config.yaml
n_layer: 12
d_model: 512
n_head: 8
n_kv_head: 8
head_dim: 64
d_mlp: 1344
vocab_size: 14698
activation: "swiglu"
norm: "rmsnorm"
norm_place: "pre"
norm_eps: 1e-05
positions: "rope"
rope_base: 318000.0
rope_fraction: 1.0
qk_norm: true
attn_scale: 0.125
bias: "qkv"
tie_embeddings: true
parallel_block: false
extras: ["local attention windows", "paired heads", "value embeddings", "an embedding shortcut", "learned residual scales", "skips across layers", "capped logits"]
init: "normal"
init_std_qkv: 0.0156
init_std_o: 0.0
init_std_up: 0.0156
init_std_down: 0.0
optimizer: "muon_variant"
lr: 0.0126
lr_mult_down: 0.7
beta1: 0.95
lr_head: 0.0108
warmup_steps: 108
schedule: "wsd"
decay_fraction: 0.604
decay_shape: "linear"
final_lr_fraction: 0.05
batch_tokens: [32768, 65536, 98304]
seq_len: 512
doc_mask: true
train_tokens: 504700000
steps: 8344
dataset: "wikipedia_en"
Each number is 500 + 25 x the weight over its row's rms, rounded and kept within 0 to 999. Layers, rows and columns count from 0. Numbers have three digits each. The size before them is the row's rms in percent of the matrix's.

# layer 9 attention query, 512x512, rms 0.156, rows 125-127, columns 128-255
106:517520475528494514514472484574545515483473518524487536523503424487511490482493513451478522508454508506507529490463494494469528506500450507493544475515454485508492506480475466491494516522510462492495508512528503546535490529435553483479514522469470496465549492485544509478509522502490496491510484469452487469536487502537470501530455480501521495494515481502468489504522534497519488489532
100:514535519481540513528481507505554485483506496540520506513494498496512519526488498472465500518501563492538512507489464539501537517494499483496499502527500472497513522493522509495525456472523526518484498490539486518494510493506497512464472505481508466566464455503506471512474482490471504498448497509490511520507456489548506484541496533495501473467514467504492512487544529519502518520506
110:487478507510505507509545464476471526486535490538453507525513497509509515504509504434509506501503512476465524528481479495534526502466532494506474518507503512503463510508494511528478457493481500499497528466498480517507500524515492449488493506502493556499509533512489504502537497549520522507547464499485539481537453527578511546524510448480518514510523455528513496482456487526506538477568
# layer 9 attention key, 512x512, rms 0.154, rows 125-127, columns 128-255
103:503457494487523470478491456476488522501521532514465497498503480520533492484486521495537511501509496479524481483490493517473532541509480511503526517508482481493497485490569473481525508491448513486495512480565441489493492436499505479442492509483488485542520501466493503478528563509522513482498501470463498444525481490493497495482456497499491492475513508507521524481509499514541530488500
100:538524490536528503527495538511486475505520490467499505521499486489492506499490526482492505496448490500485531482473496523487501473471494511492485536532537532522537487507534478484500509477451480482489516480470510470481489505475480502463458494487500481525516457523505531542514507529514483504460500486576518495448545500487507528531513505495538434476475498468477517508523497481513487527587
113:523472467501542492502523523475548542492512543501481486522498522537495498528500441477469533524536493496502502489502535528529490500465508541529521519522470519440515536492498506473494493450467506493507510506495489469500489475507458528522453520496484484500507493461474495500489529512483510492516501522512493535487518476478534522532499525518450487485468463500487510536521499507535499521506
# layer 9 attention value, 512x512, rms 0.169, rows 64-115, columns 128-255
100:468491451554480465495484461495506487511457526524511489540557543526500459463520535522527514539494500528495470479492552490488506454525486530452489502483487468514499522474511475515489555502489530474481530509496558476480505470515504480519510547489496489530523497478542480543522469534480478503541499454499502480515504445504548476478530489493540522546504455490441472502512494501462505532502
097:507513501466467467496457505481527517484523502483522474552497499485507476577540473498504483485498487528512460508509505492510507485464524479486524501496494539531498526461506517482459538531499516488499480463459482514479477449458490522530506522483551498479454488484490506546477510503469533531503506493544516524507505506506520519472481499520520500495490496522514515475476491502462512499500
100:501507512533506486489497499494511409527487474491479523507492510554484483473486517529528446475522521519498528459516467539477538471487481495508482524497476480529455482495498520509539508471539490491517494496495516501533461505512442462492513504493486486485455482512489480465465481495506478491529488471523446510512510491505531474497484535504506534490459462529506495463469493512505509534504
100:508522456484516445524512502503537492523493475525525482501486510513476544494525511475520498483527507469493521469525515506514509513503492516504501524478493508490527476468463522508512455488510529469489548497504485507455444530438447519486524505519510507478538508507559525512500495476478550514473524476496543476508474493462495526511474493470493459503485479475501520473542547499539539470511
090:561536480472506513513531479480495525443468508505489500487490502486508495515492528492484500480458522486512501524462458506473560498506479498505490495497496504496525499494549511469516489521541491530509552496495482561518480481516510503502468530517473499528507504483514513480490480533535508486529496498479547493508470548480500477519475496519501482513484498517463500489517488525519491523536
093:492479493517550537519463512491533462497514506512555483544556505535555504502501502446460513485494510449494486463464549554519529484493541525477515488500499479496509516524478468545534517516439480523513506466505482514498495551489471487510489473492520496476505522458469521492507508487498497510517464462473504484489520503464470489506484475508469512469542500500451509468478483439506523519538
092:461470503484559498505483478530506455499494547541496497475469539466501529532506487488458480539536480526467473513515505488491497452505499481539500520471484515496475469533499488507498515476489516530508511535505499512492508531460477506518504527509482540516474512466483510528500460494503489488492453485461457508527466509490456474516460486519525503468492481534528491545520465488471529555490
092:488513525536504491511503464506460450506525468535540515525485515482506494492529473448520516472484505487475509478524485537477532507475480507486526554484485480531538501531522484501444441541516512497570472496508480487493533519498444508490510504499509513456439552492518488521496538458521504491502481486491502514463487471478528514541529489499528492458509493499480500501515513456514498492513
089:502519500485522490505480482519501515524455462474515510472525511545453536515493484569521509506520512490484517487495501494491527540486533489521510542463497498481519519441514501512484499513493514477484450502469473530452462491493496521520486506521478466484488483492563497545477480522494498517470477540527521501534503524519549470515529481501460526520480455474456507447501473449481487487532
095:504487494480506518490530500471480453485467510533489477502480470501500491523492517504459519482468501495494466536515514545507471506507484506525518478477486491470493477451487469499470461520523486517498503528504508481479452481521472476555497483506452485498499424505481514489522500533499526517552458475515504410485512484504516500473486469526473490469502491494496494476501495458500506496494
093:519516500488484521445462477465412454496501560515490535477497521546499520518457504479508478503467548511511506513484509525470479457565488507532512484507439508514503486508499440521486525517522471506509507479480507486503529472516464497476511512481497518506503494484501491484443482487471502491512513520471498474501496501498485479481498504490534511449503513481454496516516493509453551481462
095:511524502506474507524514523496515465520476554499523517494517515472485497506497503513523537520481530492542496507504527557533512470496513497491549519525482470468486502514475495515492465495511515504466482493501533541445470510522483537532478506475514500492495536508486479535447500494480493538528501495473516535476511509486500508491477505535553527457477467519510501490497528454494543490527
097:475561471496529513510484498466490554508514487475504509512494505497501531540509477487484517493499500497540479527475546517522511481514505530506528488520512497490503490527452499485489558500498505473507509494507511529528511496520508504465504539546489530504516448492511494488523496523472459453485485512480514491503479489516508458532546468581509495486530520497457538483490499503507553481478
089:539523485528478463483493501516556533535487506531493502525506485529516534525500464477482503540499499475488546458540533460493529501481486504498515516471472486512491497488473475469510484470465494459507500512500485553540517466450492462517493457509457512519494512493538496507446490477535516512483514467544474495510472543495506534465546451522505466465511483511526497477481472509522472517450
094:527481495549486505509471454468503503515475473459484497526503480470461462523449480519554480525518516473499496479497497531499532520503469458498508492530513519503491479492536533494517460492464513503523488528513487499485567532506489515504487503488488496489493483513510502524516481494471503519534486510485496504460506510505452514521482495507505485527523486572510527542484482472499482475490
090:497488517510525495503504491501528469538486459493417488527488522540442478498483521483471475492505483478491526490514526467520535494535495514505482522533472541518519532450505501504510471528587499479481519533486513526503527466509515503490509533467479523482510504509525521477476520506485519494512502534488500510546469471514488480526498502522508515495486504483483496490529519511510475455486
096:503518513483509496496516488518504527466439489481503503492499515481481482507523525545516508497490491513520494468493511493495544478520507430508504525509592522502549493503494517543528538506542476513513511467490492484483532495500509489530468572505509491453470482515461525524526501510467482501470495491562515507463495520504509534540511525507490495487486469533469515530494462444490466525493
098:461488461460489471507513510505498496480497458477491526518537523521497520517497491449512513499517475448541487516511490487490489536524558493548483533482558481486489510492571463532513492521534518519488428495475517480541462527550488484516485490470510525501521526471552500493510490531519484508474513526501515514516455554462491449457481500502501471506514481479539531496520511474493513475517
092:480521516512436487476491497534436468525533456481417559474555477531519542504423512496538462510488523480518498491515538480446470500503518512485492494511478464510508505496539519486533492478487554497465452553497475499514483554503478549516521478512499465468500523506483478459528503478498488501527506495520469475469487499512547474521481451527501503510478500500497515514519479504479492530531
099:464536499523508497505481492497550494476526476487455494550513490525490491539525489430466500484514494505525525477508501450472514503491496470451492514513481480489492519454478517511494490490521512523529518554496497484492501506514508511532509462484468503501446513540521493505486508492494501499510507484467490514505493512503527534521549530520527462465504515453531489550500510492511476502508
094:483498470485480552547496469518518536479552497505506530496468523502512473492511529498494522544512502495471555466498488499530522511485535542492490483502508496471457490509509478478495521534507495508538480515492495505450515476499513527485521499501488479498488539507498483500479499507459505512459486500543530518502525491502448519534514477495473516516487517490527555529511502521496460466450
095:488520476486524515501517470496497483538527517481509497506491564503518494491495509469543529459496464505497533524510497539467533493519514461493488529461489485515516516509517515527514475515516456485495527464491453547484507490492517492498489503529498502539526445521500515495516509497513472530498480523501451490486489479485487504460555483530481449470484458454488506479459515523466488456493
095:533502541508516523505486495480440442495497483459492490485487500515500529468499524511514487528509481487527478494549493474485500487524464504510513518502489474515487506440547461466487496481503546509487509494474507490493499486515480534541511479494472475476474495520516471506484518531533452489475532523554507542485496485529533502497488474491502501517486524470504465433537491550501492495530
096:492515446479508508481564510502491502538475499497501495521477467478496534532522533511466534472491490476522506501496467533489482488498570513539518470472523503498512541529469566526501507492522511482510479517515493482561511471515525542509518514499499517527502473517459496516501462511537526487551515487452522507487505486543493513479488539490520514475517538527524494497553483496461478515490
101:482462501466499490467454522513477525520494522531545504516541519527513479481488470461520474437530489504511535520530460490539527508451533465497478510481536518467510550505469469485485499503453495498525481479474489504510494508449535511501510525482476496489538564476514454511487474490542543508482526497517496475546513507512498518511533498482489506541482495524520525499503524458504531524497
094:436538496484526469527477536548456494503499517515472480483531507489514512475514511505480490475497537453425488499472556486485452508508513497544519521525506521499476520546525517546514478463479474503478481516478478483533478514503489529504470465497462525515503458533480475514494515492512461477508481464464533507485434498486479476542456513523445523489470531541485505444500528509479522526518
098:490435464498520519458489502464471563519508505529564448467538496497480497465476541527480514506487544498492465508490480528473484517533490519491498536490506529527516452528555474502461518473507484469482517455508567504517554452493558502497467499517485506579519522465533516487510483499480508486523508480520463530498507513507478484497493493491479502507480492530521477516520471519486447479542
096:512526488511470471496486499507450493485450487518492515517464502482495494472498496483468521537509451520540487495482503492517482494526505494507473481481505480525531531497490475487469408520484500517467511564450524532439492508556534482532485485501516496486489476472482535517459508477530509476512480493506555520472522484509541535490472472474505506568493484510511498486453506513524462501478
097:514476468477514515487534512513422522490482468520499485487493521474525457472400500550497525494500523466514524480489488429543507540504491524497459471484505537490499493486477512521486486522498510477479501484439494479496517510490499505470478494503525467479498552470497474493554550480467476480500523515553493500504509498513539484525512539511507481494505495528483532507520504463463510462486
096:498466485483523526477535490460493524526483504513506480502500494508539466474467515519514519530475534494487504544528475520479474496511471496515499518512549489505530495496482497467506450503545478447497536461475509475504513484510555473510493535519493478512517507507508423512501512484511477478546496482466489516505494468515508502480497521530531542516487514512539495520477520554541477494479
092:555489497467487491504482497464528556469521532497462544509479531484502511497515498521502527511541500526512492486490448475497506507530476471463452501487488494511466523499493531462488492556495535514530512519509477482493481490478519508490471499511515525484493472483487497499500481503499508547486468494487490496500493471512500497474521488464468489536463474540506496496510448495476508487499
101:488469474509514514511462517439443483502495527475483523491509523533501523473501498479506517468510484489486518506495512514474528543501519566521523512506492547481504541477541453474480484549438493514508442514495477513455527513505503558500498526520551539521530437486520487487511541475510454523488451483509481495516475498489497461489533492523458460509493528517461534491526482519479472494487
097:509468565498549536521467536521504534502501529501456473482504563482521511512512530453503530494505502496481485511512479509481491452492451462522531472499473463514560522532444511522497496498500479496520493488535523512508505504507527522484532456486497506506502490489467455500531507527505513486514459508488465506529478512513504491505517462521499560467514531483481477501508504510544526519495
097:499554510431467469528539517538546487525512480500500502498515446506552492516481502496475502511500512474568517489476492497508521500515568513473498477515534512475448536525533511541513494495502540471490492468511487530505502498494501496469498491521465474477520494573514499534504494534451508524434518507472497528496517520520484489497499490551474483549544478475513488529483543491477473498486
102:477496527511481502492484521537501555495545483502567514470496538502466474548484466428494513494507515509502494512502466463515523550476446490507498465510510533496541493480518457500480498515512519500461494460488500511498474480508547501547495541482490487517501528486518476524552519517492495526481514486530505473512535507522480506540536483510458507491514554494508475505486556492485481492492
093:454486508505500506494522543444541564471491509495509494499507490470518540492481466484497504523530502474490561511518460483502479509482495548465485494508471526522505512446498565478483469495501536506522480465517488478511458487532490479535509453503447495513503495473472492522539518515515513513509538459533539489543527542491472501485488455547507542496529502499493491471537456504458499498514
096:534505522509527477486447527524473515468459487458494491494501501476523451547508500494512501518519490508459476440481458483456461496478495482451494495496495529510487512508475436496481521506506500495505461509458461554496504505507452539479499439491457485538497505495500484494504455478470453528449547516479503448417510540505507493508492498509512522506504477504522508489460507463463520477491
102:475484518524460517463520457525490495501482511504489520522474531523545476530507524463479529468507529508511488516512549442472509499464525541524499490482491472474523490461508504476451516440504474515498522468509482551455464531571523485513480511493518447502537537483524504479508480496468529539508468495509491492482574469473498507497514507509474512525530506496493532487484500534483431504524
099:481511434456500536483521482489502480482497521514498514472514455480500495482505519510437507509534514517528484517516528531528536504470537519518496482544526478503488474479489494500542471512520498503473441503519500473486536487530527546493496454487517517567487515497488533453529483483495496482492539527474455483519501497479493451480517520471499489561504490521525501533533493493473526520503
093:497499559481476458547502523533491525528478493492521490497481496468506479537502471508501507515519487498490504510473537547511501459499466510481471532501514514493534519508466491477495490534465509522470504463510538493535476476499516515480447487506497518494525491512493487559544509452476482515453516540498492515524487480506541497500542505531529516525530526493509497544493478474475493511506
090:497475498499505482490500508507478501530534475499464470567461511498522451484497493463480441521523453514457511490458530457508493516486485523475485498475505454503482542511439477527480488532463520537472497495508523481521517475499522518544494485516501523538475540513537472485470560509514513513488497478540474507502526494498528489509579464500483512545523519526461511486490555512545511469522
100:460495548510519498511497461485494473468507509483508496504542517519514510504462505509537480519518522502480494465519537509555498507537551517481523470528470527493475453447527531470500526521521522490461464535517504470445500513451515515564484481526472482510479522451515502527468504499450505538489556477532487487439501520498510502504469498502545491532478447573525488477515517485519513497510
097:541521494465489467490454509466535543515467509531511513528454501496504469515540516487502475512486476518505479481489504476507504505511517467531508465506524508525526578507501478523561527496493503477497511483454532506494490542514493500544524481486520533484491534475481499477508475493482487495530522499480508523535506470506497508488525482509498532522496459461517517533568482492525509503455
097:515501517510489509499498451467503507554489488455482498535522534470519493483498514526531516532516457496476540476557491483495488494507469481488481485489493506483478445478502511520459520454521511502539520469489492488470518544496513501490498507516529440529455509517458454481485509473513513483457496509512473502464513466501500489522515531496463478496459483485488483523500516487499490526545
095:467512518446467513522498471498496481454504536513551501499502518546524479540502518546497507498475505497488501499501530493501509525550553518517570514476502507518524481511550489522538500466473480485514480504464448526496480529484438532483469508514517509516524485481542479514497512504514520545486484481474501487551491516496506510482481505509499483439484500463425490501466509489465499481434
089:506556495488540535493561485475509493485480512525479496440502494471491456446486481518498515508486524493483527506506510517467467540463488471534480477500494531496463463521465478499550514501509490497506455510487478446540506477488484542505518522502475482476495497541488436502518470570492537552536496524478538502508521507501553546526475527494513492495508523539509487500504453503499485484510
096:494533481506468498498476494518526484481520507481497517475477458508511513480496508474487529484489467496523469493475469506470447512488548483478467473455489565468513516475493513509510493482515547525518457513497483477490539503495496494503503476552442504520516521517484530502497471540493539493500520468491447530495502565450505506523511532491506516514503509504472521483521527518517554513500
094:487486529486516468486494464508455486459514509522487506508495473498445522521464540487484517505502468513496496456508554509516511515529463511544490529485513479484497504507468486448519506509516497477507472473528467466470516495552508502545499541520547528497488515494539519516482467555485551523497504502477500479518570540544485494502476569463493510501440507488488499501523453521517513540498
098:498535501510489506471533557495503465462478495508534480528522473486536484478529492471519479486482475543495490524512521503515509504519552510480513479485555548508479521528495511474488502533491517490506510522468513499500496542508488456503465464495502497511494482504494474530494505466493448493548512481538522502505486548518486512474501457460514519517524499502493522471501537449496483514481
096:499541480551508497511481527503481437514527502502491498499499516463508478571511490534508483473540517497476489499490468484502530483481477471523540540527499500497537485468492524510532515521523522502560508517494480517469515493488451521553564514513490480465478450507499516498494470481445535450535506523535523508509480501546526483477469502508530483503571517509463501473495485477527502457501
094:504475500461534501472518544468534526521521527460488525461529519480465556504517506555470500463498498510500512557490495478546524500497485529481472493509499556558489494472527510530508549496487509546501512482487465489481514481500504500473492495547512476471483485488528514479491471505476494487483491514492547472519532492462503534484494552496484532533449536468456490530524531530475524483495
099:513443503468536520493502520472513530475513524515526457508499526502506473494518494498478483515499500501500505525506534499456501520496476488534507521503567501516456521535497536506516515522472494478482490491479528487437509479516529471466512500490481521506471507508518488516463477524516513486519522511465511507535448510469469497477479511497531532495476471543535513488520494537508472484495
# layer 9 attention output (transposed), 512x512, rms 0.151, rows 64-114, columns 128-255
097:525497481497469472460517520495496555470497523503541472489480524455500496553479508455485499503483496517459510513517491479477504497477545536500539511514500440475482480533478491470518475551514541435480535501485529522498487506493484501539520485485517463497489488490502525503532473472447539547486493545537477504514475483478467526472536496480481492529495461491511472527536526486512488514489
092:519464540520480481486489535528436541496484526522499469496500476509507520500490505491532489533486516518498530569497509535533472463504546470501453527489500493480456512506514532520464495524503513519471520514505467526541505510474513489470527420505520489521516520487496482474472491477542509489531539456497508458487516535491499487478482475504503535473490516522487466454481484529509512486528
094:497514502557468557476517500516487415485545530525508513510469485557513501526489529548567520470508526533494519544554483513495488501484514503501464523518487486511508537486513498520537504530536502514497479466487500519550524534506467485452485507467483498474500494494504505481479513484494512449469466496531518476515504508458504443527543495466491541484525480497486509490527508530481499492484
092:489466516492468493494511517518538501475490488514470484466502499524487575492530560532517524454495496517524499514533500528522524523507509429515543523486477522519529504477482468504526497507459500452523528541477511526492523506504497495499485538483453516516505527487458510495504492549467528496518460494521504517512510489481505558513541475464504512491496509488476477549506485518512515478505
089:502470470494510499523511493445471472506470514513504527557524495509471512445447490495462477511534480455491534496519479496509500528509492491504463498504544514494499464531555470532525502480512484510559507523516462473504471478521537493458484463470512503465470521539463477489526493517477486533497485524525463485511550496531479465524520533490457531459500456517478502511469520461470501537485
093:490477541524484486517469458483483539508456531514489511480485502462538527497538504477469501501505503473484535515466503477473494498502492543457507500476529499477465467481493484551500533520487494517462485470456504526491521472503502475541474514526495539484523520491487472496503478537505524502539518481522498482506461526527475492506483532496476524507493480502519497443478503498460491478475
090:481540523558488523491499501476476412535497560546522537532471496550491491549535504512456505478525480472455491473520515494501505517503488504531514481538519568497490491508522533527542513457503517526475543457495468527504454523537527517487528499471503458530479494503515452488506516538552502478514485527490483467470491512523497510536507557532517529508478480503489505512506482491499472495537
091:454500466506492482478456489448524489499507476498473523500515558520513503475511511494502513466487507508498530481558493503486497488524508535469514449473473539473502501484509469547529502462556480512490525525493497506500476503481483514546505512520510550490497496521519511501533507520503496503501492477486500480510524510498532483515449465484456507522510493503512479536540485525495493465524
089:529533479455521471510541519491491446497452501520499452548531493461516504503499490512492525468508513458487540534539499536483513549525504473497530509495558493467488485448520515493486484508481493495499544506497447553470511479503531468512477498530456479512486492522525493496507538508513525506490509516554507543478508514459495553503493428537509484483528496482499546509531499518482479505542
087:487506501501473488535480505512507492484478532482505475523503491494493511513547487465526530523545479525522487513469463504479459505497479518501485503536491494461540507485508450487439422447546521469486512493471533470495468494471532493460521500497558486522522522511502529538475482499453526512483503469515478528470510519509497552538547486491502472475520522497473465493512447463531479487475
092:532500512483445501499519552535505456485482445531535548514521516471511494535526482488524537535517536494473482477469474475481514501479464473501505465508492511524506513497543499533526475457537486476500484532481533464499504503476463516483520494486571501470491516494486454504503507483494513476497480536478536507497512488502515538503491516525529519527506505522459486454473506492452482446539
095:466423481450501557537486476512543459527493520500530520483547480481476505519553476526484487465519462471484516494474523509474504451516476506543517467520498509511501509520457501507467509502532470516462499516499491448492482457500501583505512485487483494482479542512483483507501513472495484501461540480488472537497495497466471516512555466504503486479537529504517514513518526496508526454504
094:531472559505484541478518480482545545499437515500504485516477499514487508456461473510524496541485515534504466540512488508468499495513472510436514464492523490481489474474460528489497523479502517504511514527536491515541543504476488465442509473461489500522493466520517532512523471486508486521537487462512438526504499522436499521493513488447473538506518509527518530539487491548508502509506
093:463499488461469457536477545475523576510461503512543486481505499517459506469521501506497492485466512539515489499455514467439498492530512475483496483499515490507466486498528546488488457514480494478495473524466478501540512512523484529517518505470440482517504530482489501484515496477491460525463459510534480540500541478539526479519522468499491457534486561534477497463503527492472474500524
091:475535492528487495493509522506505519518492453395528504491507474460480469502497503434510483493477470461506487503461515487525478510502481448487507504474508494528512483451483531479454485512533536541501527510540483516496485491535480517507547492514474493518508505505521520481486515494517489480480517473472488492546534495488496511496498471476460461481490518541500493539457512544483520455488
091:501507486539488510490486502465492484503498487537468516517474454485482511496444540487493509496519521509494475467485486492457513484487472508522502499504470492501525517439482454522535506468522498509539511550484506466556447477524529473492452517479458453474504490482479492539506484514491505544532478495508513489495503493442519495490520519534454492493505514489491501489544477527486524479475
094:506525477488488473490515514452468475517508508536481530508494468508464498490501504540484510496469462482462496490508503505476491484497523503508481484520512476526490556446450453508521474524471467492535501513517515492497457552522554522433494520509480511484517468513459537502464503478515551509439496554510543505480477491492493448536475507505479499521498518506455519520493490515477472481525
101:474449524478479459470500461510457478456493471526529481523495498518497499493483530529512478474490521565499495541505486488517523485562501529479520521500486482498479481479502472489487505480547516471497466455528534523511486515498473530507493517503527430502493463490477480483479519479484526491455501493557510533509510463499502448512496501532505546480482534475482486481466503532477502553480
093:523502496452522485558483511482468588500475462458506476493500456530516502487481509510536452532463485510478538446510490527529517517520507526457497496496503504498513449511515557495478493473484523509511516493476524508521515490493450515476512503512492489542483485509532540483504493478518459482469496526531527507524486515481551527471477484445502482493504505503535482481531543493517466523519
095:528536465500483532475554486493478492476512516526540491472500508500531473491521581472552489479512520496481531486472525460487526508511531513485549518515431457505473482489535535520504506462497493512473518516490508475501496535484533488493466499503468504497476497490490481477521479538528486501516546508524503507504466510493516515541539521479460501531507544489480509528509505494525488557510
094:521534510506512498465472469535444469496527515563505504507513508484512490430518529498505439489460484492525484477486483505502496525499565478485482519480517501495466470494532491494541490524521537514524450502496513505451503516556464506479503449496499467484473500451498491503500513512545503495515458526496502491500501514467503545532504518508482531532500461474546505461493501505491489494570
093:485515505503468471518498498477466446450471462492463465494474557473497544510523519546560520508486515469489542502505510500473538462460476532475513531551466472496467467465482485485483519490462483474516473585462485484529462513484458527487532500498502511468514478490472503483434499518459470516531535481537499469527497526483464485489509489503490526509481502460454502460527498534511487528495
095:510515494484471511496529527504492384516529489464496515529537503558474517505457467489524529489491486539486520522506545493497523506488556462517470525528514536496503484479537508536444510547487471487506498568489483480508480555529455500465526542508454469477503524495503488516475486437492498484503528523507474481511504490534528464516513494494521469514510520516514531528539467459506506493501
088:505472526487494518542528486493534517492468534512521499483465494483503506527510485441487514520521510476518539528514510471508457472503495472520503484511536473487491541521513552503510540495533534484541499476499474560485550505510531493494489478500533514462462491492536499512520483517493515539533490550505478525454463485540521564468471507544556496481523515527492516512494479505469495546502
096:502487536462492483539519503494555511502426512499495504484462458460485517484504498528472515513512498494491493486487531487518495530480502501536575514541541563508498495491507484491474503483531493531520482497473485550461492496518494506571488499491435492527472531486487490497534500545491500501491503553515486475498513499517474454477505482484502561557508531500492510486439491513459497481500
094:451515522460487495490441483511482439492543504508513491502504477485507510477491477503514528500487541533527493553545479519525479508498473517523474500510507551496483474516501497504485564512464510504522447516506490511547490470482513483546472499494556447544494486493493512511476498481525508520493507504519444445506476509513512538503462518541469502518446504475506497504515476533568469515513
092:502491513475484516464469510509492519532475490463452517446488471531490462454523499503486482493492525506519502485469478448533499455462489509491528458539497495506518479468516508458508509473489552501486515525486488512486500474494469501506484527494490493511513485474505458508509488485443518476536461470524525460504450486492524500563477524542494458484464504497526506484485496500494512532480
097:491506540478465503503502483554447518488496480507526515518491530484503485485521521475472496443528511489503549491549519513513542515472510507486501509453521499505549529502455513462454542473497484443474519502549522507508441506501496508507524522518502502515559520494545488545503506434486578469523497485481508494503495496548487492492492493510492509484501492479489486493496505441473499569511
097:509469496469473464524503524516527481448482468510486555556498472496466487468445485568528492510524478480533538514519465504464491510517500527489487530473514459503529505503494496513488497496489489510513458495498463491525550515473459523470559468512487468533475514524536443490506523448524457494503532525485505477508514496512522505508501497507466498491467495522497477507492487515501455520486
094:484500475488541501568484480475490570476464493491478486469528517486487485490475465492560484548513483440488506519512512544515512492476463544489471468493506469466529484513494524525466529456521473526500478479512454499479509500509497499503509489502581500519521513527535517495494502517511553509527494449492512488491510496506486486479529484529462484504506471499469478510546491509510512473492
091:514540460469513473528506524493493483519473500514496496487510546459523411532514533482496492509523497498520445507465431525508514545479476561465458474513479459505505484442449490494522481467474538517515521496507506461510534503508502524496476527500487472557492472517506490469532508519554507496491548513514511486477518525537507511496526493500523458516522476468486479505507525480512472475509
099:487524493491508481525459510520514477525541468470509516491518492514488461472465519504501500527506514512498462531518468538475497505465485572453527495519507490431500460445501493508474494496462524548489503551531497459494492445515443520529455467501499497538508456497492461465519498487496481504511545534553521468495526460523488506489497499511513472496505538485463483484456488537489449475517
091:489491481533477533519497504515510509490528537506479512530508475485543541547536513529520514466521487488519484442472536490512469465516478517475493461489504503557534522515526507557468492488463446495495518459514517468516505513521474425495519501483534520544496490551449517464498509508490522521500492468494485503431483479496511526487506481523468539518525556500512514467497472493541494465491
097:523497509461497485500530492471518530454475535539497484519508472492467481507493518472543489502468501501500509493502478498465490501531530440503499503506488498482473506482534491523455454517518485491495495501496489499499481526495477470462502501508498508540459509489484500514469495465547432523487487520525479512483483558519512498471489499503539490465549545565508501489486516443451482503485
101:502489507506503459516511526496483527533495496464490512525501497449513506552501493510485492503560518529479492454526510498513519509465518493525504521515509500463533489471494504528475470501513481549462532490507523486489480528473483486493481494571489500474471515485497510492520516551503481501479504496490476483484502518474528527457546464433495520503504503456503523515434498484463490522492
089:528567504476481486531531506474502566450557498513496505510470532476492493498481500554477462462544484495533537452497490508484543506559465489492460505526548493492476526478525530495475482475469457499524497504466469517573495494512514524503473468584497517487501477481481495519506485498511526459480514523523502491512509473481475518500508511497509473443512494516515501513498509512476490496472
092:487487495528496526474513464459531488540502468554535486510481516461524517499517534508514527511468525487509478528495513518539534520517542493535530474520508497531513458488512420500510523560537517461506493525518474458516511485476477540509521536482471492496515485519474519530508493470509476479473439477525493473494497497489491490477484527505520502525497509519519524485521455464493499481505
100:487474515559530462544451494516484531518455494468537501498500516500480481479465496475566502500521491481485507479507438482476482519494518508507475489511483476509513491491517472491518479500471481508479495496515513502443506509482505512475482527495491521509498446481490492535500504481520493501494499526512518495488466531469474515490506462517514497508467541504491522471453481534478503511480
095:539454480486492536502500496499530511506515478500504539483490492458523500474469544499456510475486538467466460506483490473497454531493482487476506491473497504475535493456506478499553469518513510505497502513526479510460501521486536529468516443523568480532516486540532470518518490491472446492518536507448527507510495532515469485550529520502510539473486509479488513536505515494474545482463
093:490445513478493480494477462486499514505466478505567507522490485490515426489499480474455514454478519498536538478523500510517580487518499573499481440488534471540516502507497547515460514514512501519497548500517480531516484494533531503533572512506496494506516511511493518495532482513515500484522516529480509475465509457493479508497516478519506522491536537497492517545509459481442477484490
089:494546540492473550486550549493496512486541510489503510456458480516499460502510498488497559523498502507549470508503462489443517528533509518531534517470515496482478493489494499537495510493532508491503449534483507487466507544465467498555540515503481485506503501478542514508494523506481491499543550517513439484509542511526562558473489484474459481523456485490526461494501517460476532488491
095:428484522484515476473475522522512444554518481479510523508478506512500549501459509507478464488497496528537502473508508484496497491530472476469474531531534516505509498494479494445500523499465491510478528495524508510486518470473547489493482551537455487514503530494507495482520553521521515512488478527422514507529481509518522509508536502474454516463489487514480487546535516468519501511513
099:516511519501488512514555506466504585517508537541532498459480455494519511469520529488545501487482479480500483446519553466545439496501522543460510521466538482507544504496483536523516506529493504491482451530480497457537488456505471483550502467532496540497468490517479502563527499455456516550508512494470462518472482513524531495517528495508510513521517474497507501493539470486520500504552
093:469497481528458539495513487485496489510492488435500515455503546502498495486492477562528495515476458495469534513496510540494504524465508514494465532479503483504518526495498499495512525547479449529509507470489489525457521511462475515485505502497503484472482496474470480511453517492498483543492506524532522505515516471527503555499482507536511455532552482517514492516562520508551492486510
094:502495510479534476495471496559489479522489489578508463507507477488484521474520456513503511517488532527503513457494497524505496530520469462531506484485465483456521516497483497509537494506463485496552440479514466507541504500510511473519489474464493474485500532515483474477504510517493509510496504490505522493503532517525483517551502483462579504486470510471477508448465474501469564456509
092:494510485485500497552475520525510469506550530530567522499493457505504533506527498490541505514515517520468484517503501496498500481479528474537455488499477487528477507450489466502517498496513533523556485484539493479490539537484536519470510455525523487494506466504485547501495530485509478458511500467485494509527495528532523521510536511533482489518476516475445468487515508481488472475510
096:444474514515488481529453477469487486462515523531518511514521518492479472477522573514508522537487485538462490494500489502476501489493509516518524528524489500488475481484535449469543508481479511449506518531523494487534468463454514496488450513519476506525470480524457476512497531498505502471457469499508488475540509528541478500483463474519539474492496488492484538505474513501478489463558
098:497523517458472505542503489499516436542482474490485500482539503453492541544528474519490519476563452536467503505444548486500483489513493467502490492507493484534532507480479535512514460495512529487526521512440543492448519524523516503497495506487494491485496504538511489527498507458486531512499468472473526475476485524508507499497543506522494485551491436523500499500497533505512510438509
095:484476476518511497507468485487546457506526484529529475509531480458508455500479528505492450513501535554520494501478491534505500511504473493498474486495474460487516503469515465521477503510508490489472476468488541557520466484482512475515430526526474498495534507521534485518501501496507433528499472526550490501480502517526497526489476480521515560490513545525491497458493482474477476567515
090:521490543508479497477493483523499389470491491444476513511499497509492502469496536538460503458526503479498500502471508510528526493500532489485492494472501463581514510505529495483460459467471536513489500498508488456493501520464482503502457461507470513527468519493500519537551518531517527490491513478512445488525510484517521499512522501515505496484478506477526530474491523446539513495498
093:546481476515518515483538520542535630513492497489463497536484509538492515516530507516497516523529506475529509518498484509474485480506476480510482548495507500481521504466510450566520513531438509485481471490470523532482497491485475484537512486495497506530505491511460532482505515550490499490481552503519496470570527470535511524520483512486526451506490441485511512490510435498515478462524